python train.py --optimizer="muon_variant" --max_seq_len=1024 --dataset="wikipedia_en"
Each number is 500 + 40 x the weight over its row's rms, rounded and kept within 0 to 999. Layers, rows and columns count from 0. Numbers have three digits each. The size before them is the row's rms in percent of the matrix's.

# layer 4 MLP up, 1792x448, rms 0.0991, rows 1375-1423, columns 224-279
095:484460495484508471540460521423474531563504444484538410520527540483475488473443443550455514492544503455470484546460505482520479488514542475487453501382510476483557505538
100:520514581497493460487526493437460496458404495520487429489455455474498545549426475527465519587529570551489514514483395496487546564453486541423536501484485474441468429498
098:462500564518538457483520548443511547527467492561523469424590533518514565498552485477467474527528488517488511542610501505479477534502520484457551457502529555500530417527
091:493420500512408556473506467431514440480501518463396467479469495499542501491473464544484499473535511502499532524526484479506467486475492467537470501435430505517500476500
102:416480448503568466501437471508515482494447462518473517498522510411507484503537474562586530566530504495532526537587453475485531494458512543472504604505496470521492490533
097:508462479505518495439525504567495467452476557448560499488515545485447545532564528431516454505559509499339512516540504526502499478507521463451512510521505529490535471512
095:481484550436519506470521561457493466466470521513499537483517492599495446542535530508387502461517495500565451489468457532509533533426465531540523520506573536462529543443
098:545490518479538455483536534498547540542500550522454493538573544418463468499460477497474464521498463522494525494484531529446457544587546603454464540529498533455510545494
091:577493489539465491509454535488525460498479455480521477502404543470556377501402567527547553510519575543595515592546504541537464532498519545530436577525456501473475465488
093:446533496471383510532483423523491421484427567470543482504539497550539514537513503471560580541448505482518476481500483519418488452411503521488480490493536493537446495557
100:510527431479454483455479455507499431504485468465519501475458541513470530554505481466462519574477524493545522507463504505597536515480525417546435455561530563450460479482
095:577444481519548504495430488545540547478434496521522415490500515540525474579517426510452544533552539514550510513476548528509526474444512482528523506468540555610499449448
094:456468464565562578365541495523476422516505473586493472509510547464459487482506473506506519516467515528427467489509473524428515533540439509484527527490429555545507406461
114:614425502400479476525521484438545510508432502531490537515575489564533480449525461503459570517400520459456482471553491542515520562462499439482568464507487524500497590511
101:514545516478458459514486479436556512555546522506465496429426475458594459448520561526492496529434496532518496496460537545492459523466539440602518534523447480439489455464
103:507568538507574455586534518562506517503552493481492490485477530478478537439552531542585491454433556539540467539470447535454403501532504463471498502515510534499524487505
099:484573540514445455454541470517512451465425536425509478508587527592561474466529587487499528522559562560539503505474562523517523492447513499465510504538495506567535490463
102:542470514538514463525500500444474548486478540463497421594454501467543515553461543513463522452503544455509483494528425458484455429442434476508505501519478524517426531467
096:533506529465575458482480516542620512467420426508547516468527502473445522497515489550446470512583488549533568541506457424468489440450452513516519480517466492485424442489
096:540445490572486484546491503441478551473447482529481533460483485433448560509493492527535510418444502504564503520552471493542522494380484504456437537485468419501440552452
101:475551478485464497519534502544524523516548481465553447465516527457509575480458489498470432473410532533504450501554539541498464485495451583493595527467613477448526587523
104:581609514495462496502439501472521403527464467482504458484527497502497543488536499488462530519522567544510548493508497498476461552519519581490501568569493543437489500497
102:561489486522495489517483574575453523486474498522502533510470504423470484579489469488518523470511430549464513541531492481506549497428484449551505547506499527541544445461
099:477413495435514444422443483539516496504525499423590529515551454493491544524502572531560397506443455473526529473505494461490523469543465516489564536506523546489572432495
092:464545386484455538454564520478493502557495497521447505471515468542524534493498398531480444451515460582546485497546509520465508491554475463524448456437455533509498508467
097:544513506535540534521498508527558559515504581480537500440505506501477499482469507491414540538446568443512449473492558548529474433582472554488482473493536542462546536463
094:506459465463519464467516553468492526486524524501462496508511556514491524444507592449481463503516526525540451502458502530467532493530504490515495477452554461438553451525
113:478388528485506480475499524450513505589454467486484502524438470426494554537519389507528588548519505530521505501490554522472531506485560464470522495465507506495532484449
099:509511436434550516466440504538492461502504508529531489494491412535465520549442490525572557514511495431474545466523525576419497559496523434595479548485509538528528548504
098:578487534516519504512458530484552511491465447518498479533461492477368514475465527493500523485451482505532551475495463456464586442418534490518521433437570523472493420495
093:502481531463487473506409462508469578536463498509514583454499563574482530457488496523495463543493465414520487534465537554455468458506504487462511468497508480443578466475
076:500523457501535489515495587454532495482513462491530508537454582544435429546456449510494529465519463494447531481496493429507484537560477477504564481555441465538528455501
103:477407491552504469545465475489537506418434506565484482548516480561544511451485542512464584520522490528490476520481486425488447461471482553502433545511522429480495498447
106:530454461453483473517481559558507463510463539504472482538529429576475506508468487524552527467567535496451427490556544576393473455511505498501570510490510556516544502534
094:527489512497458477464512476496590519492435445503509554465521523459478498525449573497447592555550513492449498555453513491570464512506528451521495520456490445482522445499
100:460516454488449497562483504520538486570493473497545518464508489504482567506475458497426498413551506529525460492474492549495494512452551567486492555512461542385488408477
096:470489461449532535541472495447439511503500467470512500475495483613485449438474544489466489445560537489475450576584494502490445535468493503490534538461530555496532528453
110:432445482512504506478457455483519472506483592509457486543486510434465496503455486507469426539496470505538487482491460563556447528493543384514535489447553546468489418500
103:495494528480480443519501477469531456507509540511528489502490495507546480458492489535434449517449472494487518507448650484552496561506486460525498512460463492496536519535
100:557459496524384503460583505523509504509528522534463520501511490489462509457562465517457494429514574475446481571488559481502549545504477469461502513460549541501549445451
107:492440545484480468497497543510481443509513526523470506471523468518470463533499495436588539628440549501541471483530488462446533500504475496540507414475463512451522483491
104:444482523476500470475494459530476459529470550609462557520510495504500498522448522466537505477478518481422500454561519481478485518512428415550581407546459423495534536512
093:536499437513517546492409506472578550482473479441522513535408492476463508544498439460484417452402490492566492465548509495472511447448523503494503544489504463487437514467
099:511453533548454505494475520465472590451431592505522519500492413479496487481534547447460575456430478519483487546412531553460488552474486453438444495532452529531472544565
092:533429440583478495507567529544412466519502505534461501510515490529433539509556475475458480497552432488490532473621581539551528498512472405456471545511500533426515563439
099:517473510494517548459508509506522532523493502513434487520510522509457467531520507507481492474549514543480605466511545496509541515518494504545528579431442575512499489504
097:509497494511456601480518449542403500548452406613510514523535484518572527489470450590480530513526523515500448513490581469486566470485468421553564516450401548494490452541
098:512450500519512495497518540479464407448495511477595491480537459487490498506462416445525468504485465524446508502485548480479455477472492504466555459476497522459548453461
093:616454456515514528464468535474531546488450508557496506539496496507503486457535472556563508516497501477463464464469618489563533519527504497562513500489472527566483538442